From a checkpoint of a small transformer trained on Wikipedia: untied embeddings.
Each number is 128 + 32 x the weight over its row's rms, rounded and kept within 0 to 255. Layers, rows and columns count from 0. Numbers have three digits each. The size before them is the row's rms in percent of the matrix's.

# up: layer 3 MLP up, 1280x320, rms 0.0944, rows 724-805, columns 80-159
# down: layer 3 MLP down (transposed), 1280x320, rms 0.0903, rows 724-804, columns 80-159
up724 089:137115131092079084119147083135109143160155077236194137093126156164101118104213154120107114141102136128121187103072110147077119165030135119123117169110081124132127124147058132146099106116172112111156159099116101133179113141055130072095149126
down724 091:093129128132128083157144124120145163161147126107136118165132074151108120136123164104153152145144158142146166089130118153065167186136147125128118059091160172190158116167106153221174120119129118155100128129148146115154136162139154154141159098
up725 093:031138106158159122135174119113116130116107092190070173148123145110133161148158084113165159127172113130169125136186104140139156119084144186144121104143103109084121133114101105203143175136129082087129234098102156106086133102118165134142115136
down725 095:112105081047110107105098125170179110130162088109192128145099162100129160136112080147143183128128135178132137077148108065086086130143140121118155090121119171069138085122122122182122106117155144079111069142126113105122105150131146057159135082
up726 099:141150213147094112155185166095158191117172107072116117156126136074172147115121086095133110115172064056161149125047107075082101143158115088175119152130110078136128149172119122150113090082109123132147158119140124140144145126100086133154096086
down726 102:113171103160162112191121169129155167187117161119167137156095133127088065153076129125107101156037079111134101073127167094128146146116067167104153145136135117110135133107188088109120110062149116132099123102074109125130166153058156128127155124
up727 099:140106138112135111045133115143097168140148159177143164105097121194092134182074110139089162194143106177146144137137121097099094140139123074154111126159157124126125136128114160044058146117094104195127129130088151116178131147177155167167137085
down727 102:083085135169133106095122194136114107153174155133181120120095085099187152106116126133132218157134154124091128072148092157124145132129128107107104118115144193159118102111139100149175134084100169176116190109126158091038097165072098187121109161
up728 110:101109123110132123133093075109123180158121130083141104136057127126203100165139083131167093101103137131182160124091155140127162175116158131135147175110178126109085125134147182144063143099128060208183123121068071131093133172130103128111138102
down728 099:117121085136129172146096129152137135137131073143121146111152096115124144130131143135075102141113094134124090173115121096169142148141133128116138140123095129140070177139128148113125175132173124155092107064180095175141140126072135105139158143
up729 099:070118126116131162104098135161126138148123089123134135092113146177190136085119110130114142146092142154148134163165073187182064132194059115164146103133196157118164183111153160135138141189125146138182162112133132154129149121037150151175131107
down729 092:168146102071113076127129101128154180104114154097085116155153134100212086132148126088161091163150123127107076115120155161092150183117165081156156144070165113099142100123152141128168152153130099125090109119112113111117153126097128175155117077
up730 100:063093133083108139113186140137126128155134122122153143189146074117163122130087111104186147150179082113144114099136136076113157094117108075137130098157158113138202129155124137111058165148105117145163129104119087104069073122088075176170148167
down730 095:162154181117126115152107140165097127099114122055130133120098141111154156124158105167119136069103115089156094143086068092148196120188135128255109146145182115100103146129191143155159117085122196115081144076194154134134169138187116091150141117
up731 108:095135140088083065092174123098140105105127113106087135126074142117192133132092081124187120072120120134165127129140119131072119129112151060158151135104100185102133126086072062160116136146135174168105102156128117094138150107120146185163167125
down731 103:148129101158084151124154146152170153107093148126137114096099087092133135147102099138081158110149131158118147155058060139150127098088044104099124101097113091123119149091131087185065142088184149129121154119170145145130159103094166168134142079
up732 105:158153133218086187139147199081102112169090173058132139091108129138106118167143122071109159131156160104139167161224142192124129104172078131135129151147136058133137150162123131109126161129160125092093116115079153179111161112129137141125135165
down732 096:110082121116139168106117116130135128102110138125095097089048159074151072213128148077130074181139129169161143150112104125129056133170132161121139158153093100118180147130126206190102133145130137151061110056141135168105125128130120175132078118
up733 101:136090158086146118173077141097119088130130156123161130108141147135154104123150161089143086163088167125180044102110131118106083112069140132088109146124143110129089182090158103127075129144141142106144123075126091118115168093105169128171128127
down733 087:040116065130167116165105113060143116178155118087098148107095138137136101097152121120146116104077147132126123128148107105126096062082149123151091114091124139101154116189128133089134167156212077137149140044125086140123126133103139127197146073
up734 090:153119099115169064106172178145119152160128180182146135160119154081124208151082034130124111136153120106136158154148092101160165152126115100112118084213136085072157125159177068184166090143142090099131174148118103163123170087161137100121111135
down734 086:107130183108161186132103136143187096109129129129082143074138127129182081148152193172160139113148134167147146142162116159136131087157130185128152194132119127166124075102120085127141123149154171096175119114115113066138136132137125151174139106
up735 096:109103159127129143184101141134165109076108108117163140112126113165133115137113075145234139103157117083087178099110094115108117123130093119205080109180103120056128185138193085164137178149106097098152107099061174163135092134134045099176124151
down735 094:111120061084118138124078124149149208142119085154165111152099131153139099134146168097132120142102138136130120137170083136042140139186125147128059123138136138116180138079166148142159113127097102084166150137176124164106121161145155152112157159
up736 100:145119131075153142120090107147128119116133150129152154117139109166144092164108121088108200143132122102171105172091110139110156082083152150144147159134156145097112102131118175147122190076101116120118148160166143191133152158134112161113118100
down736 107:098136131104098143114124213146118086100125120144172165151153147130164127139124109099088148177153069102077126169183098148147061147122153102135144162127151130061136086136112158120143057124122134148157115089095130112148094099098137098180191160
up737 102:091116117121104145096061128158132148046111085143137080141150154166135076097135130105133101134197093079121171082144094111148125081109086166162102185105157136140108148116158119118157179132120147140159162077106137158126145135164052157117111103
down737 094:106160150121143115144150096132134108121121088099080157077154089139159132129148079140095116103091140167131093166052167127171106155074176155141167099164153172114079115129087165126136131101119119133187108124105101150157120159173144141167121107
up738 101:107143112106109121131127089160177056104132145136092085109128079164105096093115154166092148127188131067187135134111191156112142103222110088100089162097113159179163130146130143139119176078118114127130186106192144161154145090110117108120142162
down738 103:134123157157156137118206103139145120096120155078099167144173149097083106112109162112119122182107078119144120144136091124080055187122101074097126168160097054128085063129115041144158107166173120126167137147132133176135154101094154142146170123
up739 102:116134137175124139190078149136107166126078164147103159089102112112119152151111177121139149102097116062118150124127159157121095142104180106157090133123109122088114178129115064125120117108142122124187090100158101106111113100156155125116146096
down739 094:097162092122158078120113160107094111037125112141166104105100138143134188136148077103106183112120104150158121110093151123089128082124154090169058147125136168132116107177122161124151111159110147168120105139106108086097141132174127119175097152
up740 104:117144105130150108113094112122163091165099147159158168157122097130194128131176132126069111117106119134146178094058163089101113121197078156170135110100163136129135130104136083115139092146155120146147101188070112162112060185148146149168093148
down740 108:088147097125103085110084136161165117156118100084082149154141101110121120149071108182092150124132132107167149149079152135088043122164144158116082143161119097127128130090102146136115095102162166041137073123113112131112158114106183164070155115
up741 092:065124104115103136170130110143124080112132100140177115103102127124124138088176141129103167159119117160096143098178162055134113096154105130203151131140142125099188134138096136099083176122117166120203125117178099161148153123126149180169103127
down741 097:165131153142126116170096162145181147161145155101179191069137147142130148174171053133128133104122122142122119104101161154081118124195148128149204134152142163149140139139098156098186101124143086124134123162117148118113162127159164100133093157
up742 097:123157132142079161140146172169109135162127122175134140129179086135151121158143106121088110137116188120128105187135143106127146131105171085130136117065135085170100105160066154125036111118149086097157125103110071133104111125089158086112172133
down742 098:155121123152099119111092106111113156128145115139115198137114145113155152088116144097157083145100113073128175137169104179147150157141103120110211103122063170152122098192138176112140148151059151098095118081146126102157125160173156135126128163
up743 096:080137165119106069111132086137118106148167109109097129135064160138139136047128166101111147190061149129144149157132107132119133124155060121110096193183129171158092153116124137105143035118115164158106158153036093092124150165165058149096117144
down743 101:126163079099100125135100115100107129084057104114154127132111113130053159146221089174157164120125108083057128115174090129101106083089128127147153213062170116124104122140139176093143171097181110138133115145107113122106178113154216148087134097
up744 093:170157048156153097114070071085132147083153128145174136102133143101124144145122101111143132123129136119072140113164119124145094145115122120087135076135078096093195167123066163076096170084182184107078144098198099056115118153113172094150084130
down744 091:114137127156135166058076107089167174103146122080142123139059144111127075124134145209114168163100135159104111113094085124150122138163172143124113111105189109176154112125111123134150105114105142107097142123122064146142144133114131087138146117
up745 108:185141119087142120113094093150083128132101203120085159099149181114117144174093112127108090124102088174115171171152196094141108156098081132126172137101165172116161141129104105139117122111040167138137127108162131123083162143166088082172129120
down745 106:164125150117122094124151101112136131116170109148139155072090115116087096126181131167110074089137180173127117073143129065161094101139067076178102161181070151084220148138137099163119077190064142119128144197120119121133113072111107142113165115
up746 101:132053110103165147109143137064160090117126156119184151172069123105082129116125109113149127114109166177170119176152150124154115135124151103119086136119157096125109150142125125126128137115124168092138093138192125126111152132128136114111109112
down746 095:073117156148113123045157141121131075151091138136149146125167083098149122132133119157150189155154141146101144156176101119118102160129098130106160107114175121113110119110074131166133143086077154142177145157178181082130158161172134060176119100
up747 106:123190161120136129072169098184175147151142155100109156110116109093192098167102083127091132103130128080135172141095101137167100148146068174127097118162146097137188075173127200117064115139169123088135148054100108130096130140162145106051067094
down747 097:137144094109142170127143169149139113147109110122122141110084124148101185137095112134089136079152097118120191072146117122099077068125164091104140112146095184165135144145166108169170061105097071185159122176141110136136149117186129108143115210
up748 102:150125156137147113116115159114146118118140064111123144057082148163148112117158136070192104127106105174138127115141074162103142150120093140138119165095148115133116113083102127091119129168165098103143214154160129149076108094153175111108102149
down748 107:133122082177085127194123085161083123090136097199131131082119109114163131078147129092122157102081153155123096111073115157100210045155213148156100086166050156164125187089132076123152126090156194086093115142166170183192106116121164164135097138
up749 094:139162134110083147087081183106148115162127112122191127138181098157102137150136150165148064068121161080118116105126104156170140072107120111092091163154083117156107115142117140151103114130162079112084108156139126209125123141114111177137133160
down749 102:107159134196098095100099127180154076094129090175119120094139132174082123094132113148185106110190072152089085155163117118109143159129093138095149140135140102087090143073113125109163140164122118095081127162128125096102198187214119098068146137
up750 095:118105055148130070142082113099142163129105204128058111059131153089078112130116058160118075130121111133084177142121133076137144172116149123083102154120115089159075098119094117120104157067159124123096091133126107120155126143184164131107110163
down750 102:120105223145148147048075160100152145142175128110106197165131144194099124151138090166105098101172138105156111091128100106163143167112081063162160137103142131078150128123180101158066097111106153124132118212117132153107156136096114137139147086
up751 095:065133122174149110112123150153173147059112170155146131128131109140131101106118155130111132085098170113120081093114140153139085096131166127147163116184096112170100165159167129133140122134147114107171144092119185075150072096096106124153117095
down751 092:155205149170117180070118147127106111125160097090075135165105103125098092112122153116189149127157132169049108116127112096061143139123103114110208115143147110155124137083164186171122081081113126141126138124106110109163116182117183165074113151
up752 093:100158116128121157156140097090147120098027134096140149144158133142131125182152152103104199093116122162132104168149143115130122165092088081058104102166128129149167082180121132140119120226174093147129098163185123160166119106155137131142135038
down752 094:173147157104177101123163093143113122143153125126052160121118134118133135153180121148161119112088165125090135139129108074124126100083136145038087112138156139130137130086101138083131139105071187103096107195173133098133186130116113118080073148
up753 092:136097110143193158149119156147067139129124127146120169150160101118151133116159120108088159087141129198113132071075113159160156153124124155096133143126199142166140126151111186168136114160142110138117151086091112173120098094102176118109135172
down753 096:088128152116062162239053189195170140110133144117111094119146139112148114099177091141160137200147161156086094111128086140144131172092140140132140135080133133079174092159095120082101113129201143161163051091155157135129089151106177121141131123
up754 101:108166207130161204125181101138106142085154113126160112127120125223071097120147168124132087142149185109127151155147165200109137123168134094136104111102069116111137138121134141121099127122133095117137145076102115136099144161152097103114138172
down754 096:104086062071124104132131139089190197126060145092136116110114151177105086091139109160162151125083123179113129129148105143157141115098077160061122100114108125120102125061131107183107102145191047128140149100167110100143048118119087094081080111
up755 101:123082128131151143069158090124177119157135132136178139149145123220123178198084159131074149144122134063079157103132159071084151112152158113145129136094138105177132121146145119126119164110110123107160124144120154137099144161170122177171123126
down755 099:139158146103133150065098111144128082117128170138212116107141149064126109078133107098152167123119125103133105084092132145110114114155140096112134073095076117105079166122129110115188126107160171126107137165081050098114112057128137103115179124
up756 124:139151161145109180124130156070130111144126162111117088121144081148040117105160097054118172152131115115133132159146132136097184094058116130107123186121102091140155185154088143103087122134116105148156110168136152095127099110088085131094145110
down756 111:097158074185123173131126128157163136169131120081095145109121127135048148096109118120100143135162126128134118126154114103155164140109074058084062118055108081089070057118100103102115139161097162125147132208147146095094116153064126170117168070
up757 108:162148216125115118153092119175134134116126130141071140166119188187140140153116102149123148149073119093086123150116170149144146134191139121160127151137117139149144081163189076097123117151131095125134100157086109140071103090142105109176175143
down757 107:121067162132101192084130113147182146115114128132123137152057131094119036131078157140162062142076135168165112096185089125201197172075136113169091171149134105129113184140071113171124144135141133134123105134126128136157136130122116138100166151
up758 103:112132143113162114106122118081145113114144187143107116190087138127105094061101159103242163098124113112116120136122156007113140112102075148151093164125101108132135106151144132106169080140165133083143131136059117144169186157143079115114093072
down758 108:114139111123104114133170105180168144129158117116093133180153104117171180125193075086165142094044121105106151180122127151081145055120122108149163114191126126115104169128152135125086142081127155142071067127089110162093111133026137116120151083
up759 109:135106182100097123177094114204128132066116084135135123130208142168147162135140124130166130079187104158071152116108074146148091099154137136114158135126149094151091087143115162148095194093151134181129132139177170187134115134116157114152145103
down759 098:128093073099127102163096141169161158152149115115145112123144149132156172072153081113091186104077161115112064214151115157067095116158186110204072085136175106106142076125135112183119074124115100086109071111112176150159122158129173110182139101
up760 113:108062182194095134105100156144049144145113122138173168156101207111094121080136123072121145151148116153215099090063044133179132108138079109147138133147084115162099164104080090169136158135132171170136156136137144155158142113135101143166143100
down760 112:081120098093155103163152165108106115161152113132094138112134198127142129126141124097119179114103129123102100213110115111117130184109095125068119140135097094128176155121126104138100084102137178078115073179145101131149115098103197140152201094
up761 097:098147149115167106075111129114108104119082092169117182103133141143130190135095163188162104118133127107139124160130100129148142116130159143115116147126156110145131120146177161123151111176133075117114090132196078186105120094029146144085144094
down761 097:158094145198160117125113152144137113111145106094093176179164142105126161079087179152177090174091089109137118161091110161136155157089108157127123125141097113151101061126093176159075133146141173183120127126136140107030119110138108122140083106
up762 104:150164159049156163153130150140163171140104138085171119125137145096198134122083074122128112121098155118134120121143149167119175119130067105114140045139110134127106117154143120167098093117067124149108149106117138130097157122129051154097122125
down762 108:171101103125123067132081107201174086118167107109164134092111147111117112071160179133184143147103126132122133143179123213106176169182135106086133130102131147073124098122090129107125110082079159127086120159093104105117083134187132162108138050
up763 098:113110111097197100120137106146121097135133130141088108144194093099130108096140106138231159150070143128103101116159153116129151158072068074172138103067069139135079143059127156129125127179103107192182148121053136082134104210087155075122209079
down763 097:167106077163135134181079152132059137114119153104089162114094139103063128090095129098120071111075085146149156120096103136120131118089072155132127193081138090199119091160104126141140111094105139143137153068149097096155069123138122118095083143
up764 087:137119102168146103107163135122129142139134115185123103119163134160168127132114135123168169146116148158123073084088088084135129148101113099189176171173114211154161083131119126126107130134151162112101145099149129103108152123131138141099175121
down764 096:135109106160114132179111067184113164122111139137182137164119151144121203101142149163134156149116131028113175070167136154140151092126161142125067206057100068113157195147112164147107157092165096105134133130148143086114179163232153120110135108
up765 129:146103122176110130089121122125111117196116140142180103175123200098155137090128127110124137171058123144087088137116195169115080152112105112063148154112150112160125075190190140136072153166065109173146110122121079177126148132132139140138211135
down765 122:150130136115162212091140173115142123123096142115141129216093207125135127091132086072131089105083176091127135136121084123095079150128113105132186156095069135172154078166165119123093236126126142125159073122122111126129083142181145081143065118
up766 104:079162128091158093080061148135177136058147145099136114172219179177162167101162119151088143147088138115127114128117106138133117097163142181122151113174118099125087097130125178103141038178129099102133187103148087084138123175182145118160118154
down766 103:167103128152111159123135050167154122177131161138077108119103113146086054112137122138163138093097133173154140086117104063139092083125174113158152123068133115179156063129140088087102142169084114105148154146114147120155088114122178128132119069
up767 101:117091117131134149147112162074128084120131126219089150139121093117127104150142168142149152173112117131135127103115123138148092156096108118106138064113191082183131144115115157140111125131154112090107135069074128115151078173116167140130125160
down767 104:139155144048151043130092128168082168080096109075149122135140132180078115130128181066130143124137064092109084139178104127166130145192135088129134142119137123127117087120141107104113121120090129128165134144127132138068050102055141134158155124
up768 098:204152157145159103130091173144160129157125123139121096132115180166147163148112204129164197076160096119134102087171173154165127157108106192102145148115133145115075157132117160059108123154126111113118101139140088120174095129097122073127116092
down768 098:087097141100135109171157159161171149121153110108123127121135179114168142130129180189131161151128141099142161145156170150068155165140084149166098161134164176127083127145144114091146106166078116123159150111076163102047115171128143112100106218
up769 100:124173131098094146111140130192068159112119143143133111107105123190107140145082145076119158148090153181147114054139059086153086153123094118116134122131122121124137136139118113162083125053114099199146108135095163146069093138070097078158098140
down769 097:162172132088155136107105133125159037102087148130091139105119162114181119202093112100129118118138133132141083111076106075204128072112121137078101090111163125159090138097148099103166124166093171122111118091099060162190151082126131102101122126
up770 097:166077155084147154076155169111111104171118147113111124158145175135140178084163078145085186160117103137099147136148129136161093136079116119119100142192052160152172106119123155085059142115146180197166166144143155161115118148154153150168146099
down770 088:143090117116130077110123141118144149101118177115130175145120112107156052133086099149136074126057109106190123110121109095123092119150179161106174083167185170171120143144138155148188145116184141116076148084164158128139134081081173049125074147
up771 095:120125092164132105128147146052068186116133086100123106147205130119123094155108137111090160199106133087127125128194120150181140082102113078095126132101158096136194181125117162082100102063098109090124210106184088122090147136139134144133122104
down771 109:117063138135087179151109120189110152133169058154110064136093085138112094131142145094113152116145151083117123107137086088122138176137130154111107189114110190084140143156122130165102150173157153199158112123157104103167089152114115156135112176
up772 099:173094102117134151110128113135106071138187145097118112112088078133120136087145112100086064134133120073148141109146143145134146181078169143103122123073139108173140131133157151065105133147116180109125105147141105184177128151096171154138078159
down772 085:087111115129110092132161121114165106169145173119125115105161140122125114139152070129147122121129140140124184126087104132140125069134135134139153121115136116096114080180120092123135060090134041134151113146179124167143174133133080140165105109
up773 120:151133113146115132097152160147085116117100117210170102179113167122223112182173172140162128114093137150149154106160173089126094133132141143136134133092136118130091113150123127074037135127165181109063100049118134102091151093104177116128104150
down773 117:109064084110153165191116131173127140106096097171135131180156124160081131148164151102137118144068136145137085104182124114196136140130180130166161148150146109149130064163202140113136111122148121123151128118177129192137101093099096092101099173
up774 092:095157169140146170149115112084043074141131169114131091165151121174127151091173147144045108120141180170123137071153157128148101132133133132104140102139129110112115113182151101135109121121159130156125131177101139153099130116146122180110142094
down774 095:135125137120109128082149157117062135146122158155160197123135107184103111127161110116097138139115107130073170121165114141119125173119199151096146152180152122046162140130127065163127163137194165177114161162138221113134106063148079117112108092
up775 099:143065175169118113071103140113088148109193122131162112141164113058166108140143140176058176132155136126154081109069136148136100088108158112107113138086106132113120166164141132113150169099146132080149117108108129118095189182130121178100146102
down775 100:128116043149136100116140096119152059134213144107072132124105089077116074138129140120149183112124159117105132149090136153147161104162115066152072123120173166151099109097134121105129156150145188141116119120098082107144082100111060133152113094
up776 100:084106145106109118206194102084162113155155126154130106139118120180062084142157115080081143139141168126171109144080120071135119141132113118166133231114089202178127156144076069105096104102125171110148124083140105157128094148129076090134151118
down776 096:153137114137076159131121148169118123123109132144078116105130126163112143178100128130115137061175129096120103109141101173162199117094150049151139085109136089114119108088130167201141115162100150172074133127130080115192117109104089128080098100
up777 096:160147170124110091093155138119117134111177128183204201120120130136091139118126144091114176122141081158153123167124117136129091173054060138101150044074084129179113066152126119169135128148174062173116193156166179128150121144141099143172157110
down777 098:137194124113154135104128131111152101129091149064108053080110180141111151166119148096151159174138086107128172102132120130153145086139118146191201079167142141174065107176137072111099085119159132057156113107118114116097131095133154106142164167
up778 095:087126146095103116150081135069150169092148170126103101118116085148108113151163127164185089155119139076087069137176134158099119140183142114094136118140161118169109196149144137188181180115103117107122147124152169152089088154111174165098133131
down778 095:187126068114147126132145102115086121127118091128168140159140147124071114103081065146175139138140127102119098160183101135112201132145131149191158167108096161174148098074140134158149160151148157096102109151100121183114121161088097120152133103
up779 094:069105116111141119127099119125161134117145101068171140125184193119104185102125142139159133100149134057144079067065143112097168162076093158129088094120126158200112126118093103105124140119142118149170157116180090126095119148145159106108152124
down779 092:096144114132154093100137142095147139119055152141146152205167115068142122097151133091093112048160053167124140145151171112132179069118103144127119139147188056137111162094166135118176109108107110140126123087131102071148132133108080060121142151
up780 101:129151128180197148206144066087119113095160138122123162128105145138098132116135127152166101079158160127148086115092204125119098064098084115119138183096137112165093032148164115164083096128120122169109089137145173178149162126113074135161103149
down780 094:128141108112122157204146159142077110118206124176055161120113121165087053109103138160159130130086105155139157114138057151164151126099114086090113124123101119108112180158047087060136165153123132117127149107101117173126170110112108169085108123
up781 099:173090173198110118176159131130135156134117112039181123188103163125112127138061143050101159137109116138139129130100116141168169189114099149131147149137114129115119121081089200121155112069173124128095149099125092139144074141170102153186142087
down781 098:098100125137180119147168119071086111185148128098140115138127112114084169112128146164103136165146089206057131145137140143094110130174162147166140117122162151114110098127118117143114101174150121122130126173124169113161144141199136151105114137
up782 102:092103147108131091160120071080124112087056184080079131131155162068132152104115117068139058131133099127105132130147126162108100106147099087176105147162142188134134191184101084142096132201109148167130088117133160097126078146144099116140164112
down782 087:103087121108141181135161146095137174170153106139132093132117091128107142121159101115112134102126105098173161219066081152090137094169109154112100098169127131116075126145174164054111101081138135077051173099120130119110159161118137075090127102
up783 105:075163150101114065126154158123130100102123108095115100148168152149080098106095131102097090103135171200086072121100150124148094173078126168123107116140094178119159154117100181156147176161164148049141148108118130110135126137179099086201158102
down783 097:158139182125138156126114109126087103121155072130128147137132093192160108167124161099158144147111135113188115159243162124149139093140152106123116105143124100088153144121163087113159131115166105206164050141122163138135100098116134118060135145
up784 097:165107126153100191104135183109135126149130130127167152141080135124120111100177137103128081154114171080111167156061155162174151144085131098083116136180140111092134083126089112119102006143159151127114121144057090145112095149144104111098125118
down784 097:128081103151110197089149108128108104117107157116162121124148096115133116194157093128149102175127117180174093109163170084122061188145115160165084072084175144123131127072088133131132125091122147099149152149142192134181164136144131151203107108
up785 087:100168128171162090204098099135115105093187094106166141145144113146127121117083077190112149104194119168107112105142162142091112152145226146151115156054202120118134123106096105127134209124080134084116166160135098130137116114135070113128098106
down785 101:124200095141156090101112071161096146122108159157116091135136150079171110118109111123169190123052127111092202113123165104150086093147156146116088074087104082058116145137180086178102104139120109135131138161126094115041120132206189171095138103
up786 103:146081099126129130156166192141125124154152158056116155100148187111123129184107115106098107116123129119186111130110149061102163141142094092126097098198121131092151167116102130136126134059142122121149102142165092094119100133094139195092158103
down786 095:176084191126121099129216125117150139108092151089133137166123153166157114085147115131145143066183130110122131099173153104152167131162110206156110131172154131154126135169123105102141191100170115139119116135155125109138130112103123096131089153
up787 112:124097086129151120137138160104047119096175144119144144142163114105099137154109140107125137130185094075163163154150059110177093144088037055140119111126109161130127165129098119128118126145171138131132143138135113149165093148137143098155118091
down787 106:158147090144128129113069143115151125076097137092076132107104179119126147090156142145174117122162151150127156096225122122163230167100137068111122108074140161143096123141097067168110104087186163139120098155143137055153152113113136108103136178
up788 097:089152117093158214135103100153098103141175150094053111120108126118148149114159120126156107128175051144143139104164170113110196118148136132099104110145130143085150101107084187109105125135094115140167092109105127154055101111159112061186125138
down788 099:117154065107103075129148113104095090156095083093106154155072167152075107126155135077157169101122153175107182173141102144138127137079170129037167165136151182178135123158126137154089091160104141104151145142153081126041119124103120170106074136
up789 098:127117164140087123178161118112121113131199147143083136141063140101104098120128178138168130119159084152195125089080117083177116070076127162204102128111088140086100139139197104127154164115129113116157158100138143156110183113107092123116184100
down789 104:068137110140053116127117105112138073094071124201070149143158129147145111110074135112112083163150136114085136147042109160140049129159036146123159064107150113108158155085103105111074143114107181148025134173090136118150149141173124106105129130
up790 104:130205086065095146138144167118150080091135120104136110152121098127132117116126121095181055154105117159114154064179169165107152108090083164120120090142119180134148156202122158087091114097196123129052127093162104117105077138150165095155123164
down790 092:064090115178121126073159169166130069120139135153187125120152080093145151168091159177115133154134144162131127143079084121087118108158125075154120189149144142095153147072131142094171178128112146166207134111107146100028128124125093084153116144
up791 097:134129106095186124108154108111130128133171119032130162133117152126121193158125100137117098120134168140089097108154080151092116148141163132166092159151134085125117162206114185124125061149138063147119105151104164128113141101128131151198141103
down791 104:090123127119072139136150168139098093056165124204108133115140063092141026111135125165101139121117129081094147167103216122123162154131131126130086148092127128120180138116089155133118077182137159140137109131124141157133121113139143108109112130
up792 099:078108145125131137142082027150139149073145117112116179160136088086136140155121151079111147120074094174075108157142129126117112077120106140104046076103138148175196147142125114142122181151136137081149107153110089149207092063160175195170159087
down792 099:120119122102108089176157118146126090116099101156163078119123141143119162127188108111139119110065138146145124091128108087174110104162083153134211121113186113128129119134135109156170138144159125155147154109113125104141132156188170151117135091
up793 098:157085126084157104109142118043141172161097123087189077144109179106127152160161141106113140124116131117096132103075149128192116040142133093106178139064099114171159083135086100105187143127163105110103123093063075119196132103145071182169160114
down793 092:163161120152164156103103123147146141088081138066112121138077152149073153122080159138113144094100144169145090102155154156162101153167134142103099088135136127164084136184153154134127142113171137121124144148072098143125149099109109131076151152
up794 103:094160120139181172216155102124128107152143139104120128162087155102166098140099057202162126174139117081083115075147135154179143086126119112114093088147165192063135120084078119179140119146114108139110082100152126140160137127122096142122112083
down794 110:147153076167126035184125132146124062101153167183142128124133157112131110128131096140177176157148127139148130174153113096079101144113138151115078155114111158138192162169113094094153118134142128119167133101094088149129088106128209162139099139
up795 100:103113130120134131172139132098178148102114078141132150141111160123203117108131151154175127134101139150172137096085128126133109155082071115171113144141138119123147152079095159181093113156117167111164102118115176097113131127089088142124109157
down795 102:148100107086149104157087159123148109159190134113136132155114163192154073068181080081159183086124103145082150137171131118094120163200126135073103120100079093135128174118164117130060123156179110148155145071072064125179134165175080115146102129
up796 096:099133122102055148132150178156167071166146110145164171145138120108111175106143148066144107133163155088121153135121102109124070153098166145183151153098146120137103119034101150165158173141121096166059156091067108153139134118084157096137097146
down796 107:125169172087182072115146114148119165088096169164151110153142158147116048131096154113171145125087122103155117131140128104166085185136131122088054116176126182195101210130081131145152127110119128172124123143106126080114151068122110102107107088
up797 090:126132139068164139106096118134161097108030140146136073182091145128148129140165188135145115101125175159174103065128132051191138142126128131142096168121115145117128112103217136091096147102107118141124143093147111154149068140099093119101076116
down797 090:149180128120131176175127091107118132148169115092128212155183076101154134096091111160109107095103153117110074174150148197070171137078111172065109163144104104108135152142081081140094097167172171128163150131053136105131140112099167126133176100
up798 099:092178143130120115080085099128184147142191112113118143092185037123123131115118200162135175107159177124126129179119161089089079106065103161153166130144118086147115078128109156092065142079087187132109187108116111163145141104209124133138127109
down798 097:148141074127134090153135168084133174109143167127151127098139142085138131128128127079155185125086096110121110123065127123088163111139149155080186167167118101143109173090138128155145140194150076124065089122089115115169096102163179183119178164
up799 090:089123116130123074161157162147142146118139125161189077127129166098159103160167141092155154169073118068099094185172113146057099116093097178117133113107106103092124112067121142101144163153152140140128165124097105116131135148105156125131077114
down799 099:114113071152121167134175116148153163142156175162129056105106107158133142120147163206103152126151133145169118146161085143072092064131110080144130112142096145065126072089097077088133164153063093110160105067132121107149105123088053134084146079
up800 088:097148141144082069148170112086098096114145154121098138107054130128151179111159160091159168132149168122113116119071126139139169096093112133167112122125097122110153120136144101129143193119070127077155139125108134124082153085125056094106101092
down800 089:117157094142093112084148120129195117164101176135143080150122039116122152128111116123107084124083114115171135176106113108101131149149133105179126148194153124137147107153101178110147147166138126064183121133145054153102119115184094087150079146
up801 100:127112175141120082106093182127137162147127127110144059107113121134140107133070142112093081154172107122136180169119150100110171142165062139120102101112128115114130157144128154118132141101136156102102156141204107133130063127172137157130132123
down801 107:121145176123104102123162144113103116133158158154103125145104105110074145119153134114093162164146075072172164125183163145190176153108142142201173127110108119136186198110117126159200105175164094084077106169127159128153069095131089131057094146
up802 102:232103147143077144101052069127109149074071127155125127148119156114161158140071120128096089133114134158122117083108181136169085177139125171103153084105173123164138138111158120112122081131174120140115120122118117118177146113128121152141127128
down802 090:084167031117144117121180187098136160185189137099103150143143126147106172095150133112145165148142112131122099164124092101064139152073111133126064153156114154062096131129192115136098148192079189106107118123153144126079156116102153121129165103
up803 095:149134147132159148107090114150176067107106055121109136105146077126113145152167066083114145126131121096169145122054127155161180140125115150093140066138141123116150124128068188086140177098092130144159103145143158102138149072171152085114128123
down803 099:081096159102126121123080162103053116097120136164087109107076111152115118137119119177122109183105139172179117097124150149122094117099097087152162088146164160129116102154142081122072169148131143103146118101153130144151096139104077131123119147
up804 113:133074136145113153097129190155138124138136089092129117109207092109105134113101154089083066108115103144099120153113132116158115075151157105124213175205131069123102155134166164139142136088126160172119122147084095126069106120175187136137130097
down804 099:125119130113122114083093199152194125122179168152163118130144113140166094161114136129078174123135138165201133159126125105099108104130136108098057134081122154155227121106103159127124136133158109131157106110160172158136107119111066093191173127
up805 101:132090165143149141124092093121108118131126193172109147142131130106131136135103134095191084091082148143170227208130090144132104132142113157131058138087184079119136123141119109106061099142092107156143104122107067154067186116132121156129137192